config.toml
d_model = 96
n_kv_head = 1
norm = "rmsnorm"
parallel_block = false
optimizer = "soap_variant"
seq_len = 256
Each number is 500 + 50 x the weight over its row's rms, rounded and kept within 0 to 999. Layers, rows and columns count from 0. Numbers have three digits each. The size before them is the row's rms in percent of the matrix's.

# down: layer 6 MLP down (transposed), 384x96, rms 0.121, rows 110-131, columns 0-95
# gate: layer 6 MLP gate, 384x96, rms 0.139, rows 111-131, columns 0-95
# up: layer 6 MLP up, 384x96, rms 0.133, rows 111-131, columns 0-95
down110 103:485481603402527455423429459471513544482417484510574541455457499519589581458487518379554535520517459481522444607469556527507447445441548492473481513453542430464469352425503531586490551505455456478524534437532549469558524451454412446563518510501495538511547523460471502533534545443505592483
gate111 102:417540554458452490500495437467408614517518491495475510472443486498397454517492554451467463518379498452439503446484536464481558484473528455502469489561510606427475471578462561429525549540604547419527493598531509435461498398494542502500394555512492496408504585537487504534487431536490439463
up111 103:539501503433529449409591550476545486479515535546488473468448499465456415447585465502440520421678593497474540523555512466496426553464461485510529488498552497558485487554595505485486536540558467473502557514498495380476508472543541398520548476547549381589535583539524516528537451516482505450
down111 098:490433518589465477492561509538551502458541562559441500451413555421603386486518448518533449623521496557450477452456436504445495480573502499483491417496514541548471583561527510459476441403515478474454429551422546455488517552450539444381548547552534491452439479464501506427514540487471506576
gate112 093:501575459516513505399499521510552510499504523468576571408526358437476547529440456460571457411513495564487429505585560510478406504496443467513438421540483521567514439559479525572516460504520512440423562473494569514511512445467552528481471492527494405538490517488483460475561479336480520423
up112 093:491524562456528479433460499410372461468481528556465526524552553513486498490400582542585465507491502476528415404482527491507395489474464505432562521411468429535570575564521508486550546466490472487431458549535489508568496415572426438488482488473447539481529465465461616476517470545503396573
down112 090:371528523453514468450482519552551559494460528489423535433533398486483570465450479550482495538455554506545372530506523520458607489487508449504493413531492440546444491487509463587474447459466584423606610406532597511446500436532457494530458475471552464487560514531423477478545482560515474499
gate113 094:483514532506492466543501489576517594455545530471512469508454463462498449487496535531496446472581453533694494441620493466616478587473457551500506487476558502425493582503509434498492499512477521509535559498507565498510537535421563571383473457573557520507499430491479410577543471442568542494
up113 096:482505519443478575501576472495552608513541495492496451504395516495492508555512547552519553557528423524471537408471489571489458505429471523503574503478485626514437567413464538588490457525435402491598574557468508530481499519546519584427554597473561465429485428543484563544509576496467508542
down113 100:391443483480552420491539512539485430517446506548452544490519417488491488496549548512525424445564569502558500490460399573637504472451616485542410479488452343488477567453530478487537502456478547472487523489478503496416550476424564465461524478546497563534449452461564532582521456473469527470
gate114 117:419476536541464532516546453458449531625453412452489573484528519491471440478538468545406489475428474552386474520445475480500523592564470555536534522499539570442394550538429417551518521538400519595420491519446476485432607444499496545434486515545486528457524519452460490469510570459497464480
up114 101:541477539484535466480441539399496539445492504561482439488504476457482544500445532465440577543542452539539474490524508613462447681503549511492526409544492495596556497565491481567475627492505571447494468451549496549595455558495531499495536488550536611541576503428497534506519527571549499547
down114 104:581513483494510545394478443450546471392518442494379499557501521491537496514515570490505473503472446496520426449565402447464514460473458450475445489468533575494520413556462537497485550534516541524603489517461528430510454466486472546610506398520515453378566413406480422490554539497468537466
gate115 102:535419522602482482499576461532555522518544569484484448477495402651547505392477466477492455460526423497466477553497511527447580481508558487547469497556469523582462493464528480407444419544615497525496553554483446430546504528514454517535525610414462459482475535481496610470565548532498529496
up115 100:482560500515472609616452535529487502551589555478503550468483445476513517495499392470462510542442457440457448411533441528560510489404433494461521379482519527516558548448489488462491530509452461507394492432480539437450483522491448561461464441527622465582465472514390439540436470437504504509
down115 095:430468452473524508540430457422603540500420583499611572554424546500497557433448567490532522497587490454434437499533571328551464459525488496480493456579584515428515574475511487412469494483478447421502486484461521509517466514419411527475547504502540504453553529495475518483492516525516575463
gate116 101:446554509500541385388524496451494533438534507477462510455468501512485424538529530443496562558451536490423485543460593539519528505519551407521516497516421479515522444496530476457375514459521532385519468601549522444444638538497472460532506524399514569507461462465429519492610543498515433479
up116 099:480547439478526522357529439554632522489521500500487517515563572495546482502392504491545524510422452465536500505469556460479526478543571448527531521498540478546489487480533481421392445488500575445581441457592532503422436512525469486549503532465550548461432527517494495496356542429420442572
down116 103:463536450562433505526490508521542463468508500419433538481569410506456496465509456558477539570484481533529567534511514516475507466449527487467557560468558607397502473389594529484556509434550419517546497512542410525412353437493567510468512473425547503564388515535493487474551488433565507505
gate117 101:420475506555491429550470437532465469527622522454410435534519505538543516468460518544580527450486454588434475603489524455475510419569501451475462472450497574507571409551580466564454546428503513429533516562431518419446476474560402520525411548478511551542515518488596510499462526565500492539
up117 101:474455497449462567473565497487481414488526527610473495438525534456466521508610512526515501532535407516530500448461532482546466568522423513501572452454469587573521470486441502464454422496427509493511509458537482547412494599531414497450418536522559525458456454671504509516436570401452494518
down117 106:431523527457461430575528495526489588531521356554451504430487532531444499490510398481483514532515535524494387479403498534467516458504469428505595463429521622515487544491480547528558539520563510492437514544508541520548554454440443457510478581476615512483435526489514524437425509549552595433
gate118 087:502521547527509479396458439461522470507575475453563491521552419554515567482528569435519470495544547540463423541493408546552482482542592501539540433546480560455457579550438598539433554493501523522547464385532512556390500486503379452512534539505410533532589468480514451484471429450540504467
up118 088:567424541546492457564510395537524539540504419419512579473558463494433499497456469482562432497583577482493514488428451583507480543468593518558482410436552458496568528472515504489477485434460448568515483527502424495536591525442397563462445571540438489500448517526485559515414378504504476517
down118 090:459492509493429446519474579470465492455458518442474479532396587490468537542553528546556556468491481451541561439491351568419428549494484448460499414462370485484530520462482505563452509497563462537584563508401462503538510493489471504581508562541409446537449504444454602498469454539490551486
gate119 097:555395479510463540443503505504517463467435486551432507524456497462416525568508501523384470510532495560545440581433524502620525453497517423441508580409450474450510535524475399548524458569419423493539512550455488497495525497462373432500479555586573522495423469459524486534534421517462469553
up119 092:522484517536512444459492454571538485545529518420596493537534568474462509458586532430489415485501494532440538478362578439455523572401470522517557568464398417580473447451481442536472473466532530539584471532426439478512512488585485476489496545484541501585514539463473465507520501497621419561
down119 102:509467446393547460545516425481513444510439503471514540536518557563446455510563498417473587422578593475473423618438508499498499522435464476519576480510517406543470582468534520562463568522553395460547421478466560500516559523574554489486504451498495501573492636503472535486560553515483484461
gate120 095:550485555441530506500443680502490544533490447518458400596501504520440496550455419469479567445501548521504564520491469617489572566489604460554500505591589518506511537520486455537515519490449536512523582450526475481475540465555486458515441407479496522406503545469491502422479488492537439610
up120 104:470456453622533486518547505467511465503538481511565549570383500455549480475485509539432542556434599439554462450607633522467474432483555495514482478444498507452575480554591487464499444533556544474510542445514565538638512469519469489491532470498450494567566557582547482559493505473522443430
down120 100:491473376562398503475479486505526501488584583410514456442536535624613474486549496574475543492504543559495498415480415481495504475537453478469502551545543527451479479542423524556553581436501432502564423514631498466494538446541498536429441486422464549513490550476529517507414512461505477555
gate121 103:404540545478503551506603535439559514480509518533462444491530398479548431489498501477454455513459430438431437557465515482565451472527468469525534555445383440532599509483443459466521573566486578511500552522565544488426612571542478582504518529581448454547458558538598504500501477534421483488
up121 097:570521532579510327549436506510455510526487574449432499484571579515349524602420529588486421544498506544497496570544519479565512499451503439549542497535615477497511486457427570497585481423505560545509486571485461531493520541512545543498479489543507534528456500451469568490523551480451518513
down121 101:511517571456525490537507506410454477533446362555491470402541558497392623453487532480504539539468512485495464507566501481448501544560487542453514502594491466464495507616513529632571445509482522553553489551529487528514569472573527454554469517501504533467563521471381420460569524474512566557
gate122 094:487517522520599555487553480558471546477487547526454407502527508462536522440470488514426481523537522524477634537473533430475489551624437556577454498442495457437566463494484550484475488376525496541555422539470476559551407579399600526423449512464485486522473454469528499587492457525554555456
up122 105:541496552530518593524579592441533563540596536561396498459474565573458489445538534476529531506538470443474477540415472505560436478447520497514431462436363526520520501476458512540529447601460477553468436551480510417505448554473439506570494600465406514471525526480454548488529467542487569575
down122 096:484444487554480402553496462539482426546419454505492548513508591525502398536587421520514487580469509512500462335550435430536392557471489514430446536521506555503558515460553495508493537495626481541446538486574581570460491472482417499533465486546498539500546485550475408517542525526469547485
gate123 089:610578550534541515499454581460573526565481501512521460563545478535557489421489528363446442425509522476542514550527513544525466535589524454480524578548568475472474436492460517545465525555515523437576513416495488435599420549472502571423518554460415463486517447445457498491592475449482474419
up123 101:451429513517584463484467498571403462407367509480465591446495411533561507487536492532441434487542538473538619530476483556444365430515509503493524544585418545502513507516488535531443463481515509472438451490527402464464491506466527454527490574467458366486504497540459469507538471474566479451
down123 100:475467479516546484479527583598501460603507487559485464451606546459529467461520515595475478456435531524455456599536557525592490507661524491597490483522451499449481439431542534486509493500462510497543560438473427478551611490487407468468464520551433484465465563470448508541525541531447586542
gate124 103:453504528532491569487521521490602604579528517473393539533518462440451456530479516558449527528464472533531498458521484445517480477540456471462511467549576482476507488506446494449610600572480425514574507476519489430566463568444430436574462553494383547499634532481496533568576437486501443443
up124 098:421483438534524462522482507495450570454385477454538501609514500548553439473537462518441523490480486453519386554557437522499498383432484501510458504383506490571498482460551438513513459460451447440469507550529452454434595461489482523559509526582426512480484582532451506331501480528483475509
down124 093:488338502462559489498473558539427511482564476429452487517449571460551503472477527491468487532537509431450485503399524421512408492478527473439515528526589493512513505502584414327465461497578453517506497536486434506582529575430490526521513491499524447452433393455463479449444514463460475547
gate125 100:558510470475410556541501566467491568507554405538469550477478458462428558443559474417469504548461540499512472492483508491557457483559388496415645457535404571437481425447513390475464543465538541439510512462518508487450542573506485480521597496479440568570513529497554446562509517553494502420
up125 097:533520450552475570528563465481532553487564430485439449551352498502496461400492545558557509569501416506502550522495443482468523498509384476448513556476462541553521532474572479432425512530584474428528444529472475442558523557409495542492590501548449598534503493552531415455533436458491537580
down125 101:526476538489496508522513464538514498480570536519507460501386498405434579478523446477449469442494505562413649463559457471415565484470580517465492457484547495531420516468551397453572434480489474496431533456541467489547467491490593480458530564376522457522402467507512492530539588483416468450
gate126 099:455465563503522511433512447359467541474615515503512478481548457503552631521428519458484478448495398492547592536486479432447459560545584447435540493487514512549488518491500437467503655376465469526486513513544467504505542539505456535502363562520480529510497484577482462506466477515512535539
up126 108:441456458551506520456526523573466546432443478530450523422580441454569456570550466449490639643536462525442486488501585405587526493473496553482453426502480482500464472507496598458495487546503519551481531544506486472519385503548491505524560557512589566546431499488451443498531562503515483405
down126 099:450587550534526469339567506470490520508458448487537496442601501536439503482547555569524482495464479578533452307588494524539567438491511445520457499577532502405616522463591545525468527459514504484479513470544468525494444483489526541472502473544529557566495504537460504490479522565551478436
gate127 093:546450533512495466418493488444499505413482401537497530475554581435476595519612498517551444427559492412553512513423534523503586525490508494579518518513547515540453536516480477450542469419455454527454556482509503449511345462541516550491412504496550391393565510445483450490502498585454500521
up127 098:476472544552522407526486439504480475465461489466571511462467445513484491428487538555435512511487538443457434463499541557479542553476468562448567470491635523512534597435510448533342604477479573418515522529570518417559527537542393532519429503464469488424519532415548499503522578479518487546
down127 097:458467437572450525524552511441472489551445479571547413495450577494539493440451557416626502496533425535502473408522503473463448546411460502591513507506428531475510563515523475482413514537538422591525426472489466550605531526489416546466533533587500416444490497424554469494502567531555468497
gate128 097:479465468473457519611424474508519416509514492457543488644484523495507470440534456512503448456530446431541498538556416536486512518522505526543480456520503493453459385520534477617566509576574616531369600383468518494530567541455492524485600474515573480529496506502488499425503480510469480503
up128 093:517588551580512434602459593467477535490519540444476527496466516603488567532404526437519422516492629555505493531451546524437489461471507503430414493531505484464525506479570492504574385446471542410529520428529441591478550469554424474511530468512505498442583484484476445488569440434472461473
down128 095:429484481558470502419518469485615441498474516626438578447526498458455448519543519482544617473546579525538408379499542526489440465496455501509544558469453478468527496484519588560537482496513475541549525583529573532450549585452493549564383460585520496500452468462527473502502542449576484457
gate129 105:630533496508442483518492536491531552493434549553447469559551495540480479432447531449511435525595515461573461499503506448523600509530457489511485546343475534477423494547471378592497447431542475581419496496507494522487565555568460542448501568565489511590551465564525468527508453447459442504
up129 099:495486564544543403497534471471571492542527541515486480548503557533526486583528473481565540455493533522493480434414498487402487432524415471653475465491467399497492473428437518523496471497465482394568447526458560552444528459478551500586604603528435434487574439463502499477456525444438437491
down129 098:478468476385499507491546425564467468549421578501575512456589501501541475476607531449485467487584593582460463511445448557519553491462469531478420459512503571449564437518495433549496552502565501481544503525561540507546459523547503517431484508486510564528585450423475489568469562517438591634
gate130 099:456440434486536500533460574503428410520542465493563438566619489428489499478587313578436503514515558487494522486445500513535554499569490395491556529464487568485552483400587494489505511435492515449428548512440536503524473527469549469536567444527550508515543423419456506517493503486562484482
up130 104:417485486507501507502431501486471508481437509475532527559447426532447462416523452560507448506543438512481491539559390546533410444488531538564525491445572481543497561638511550478569559513549541456453468421478571501563492558504537574490548573560457472580554488506437405465391481465574572504
down130 107:522466455443417473542482467516490467518471510477542527471448456530493482517494468434497489488515382538459497551636524509494535541530499574527422530581560562548542571516452433420504451594616565558412464549630490536502466519456500501486535583429518522542477608490515500526485495565394527509
gate131 091:547608464380559526433509498601485511418553503490524566504472478523462605481439561562458543475543612578550430515547514556503541534481465535466524425468499456553473592486443493579426498429564585507508544467528584519565516562510525486575549427518496542528563524430502486507482509546465544535
up131 096:618457590522538543569454586470512508511454520520444493586522449610573455497538481519488474563427477333548532499473506472453484461531520378534532560495483521479482423487478507474528488509469512571520404498487431452481517510400504517447527607536509536493509367534451510457503486444513484510
down131 086:501538473455484574406580528442543452488498480564548590460513477553406558557482505515519541532550528551463475452481525493498395417473463644478517548487475413546513483480567482596523494491576513489531553521512483570546467515536512456563537413602468484518515614606529549471453545512534496431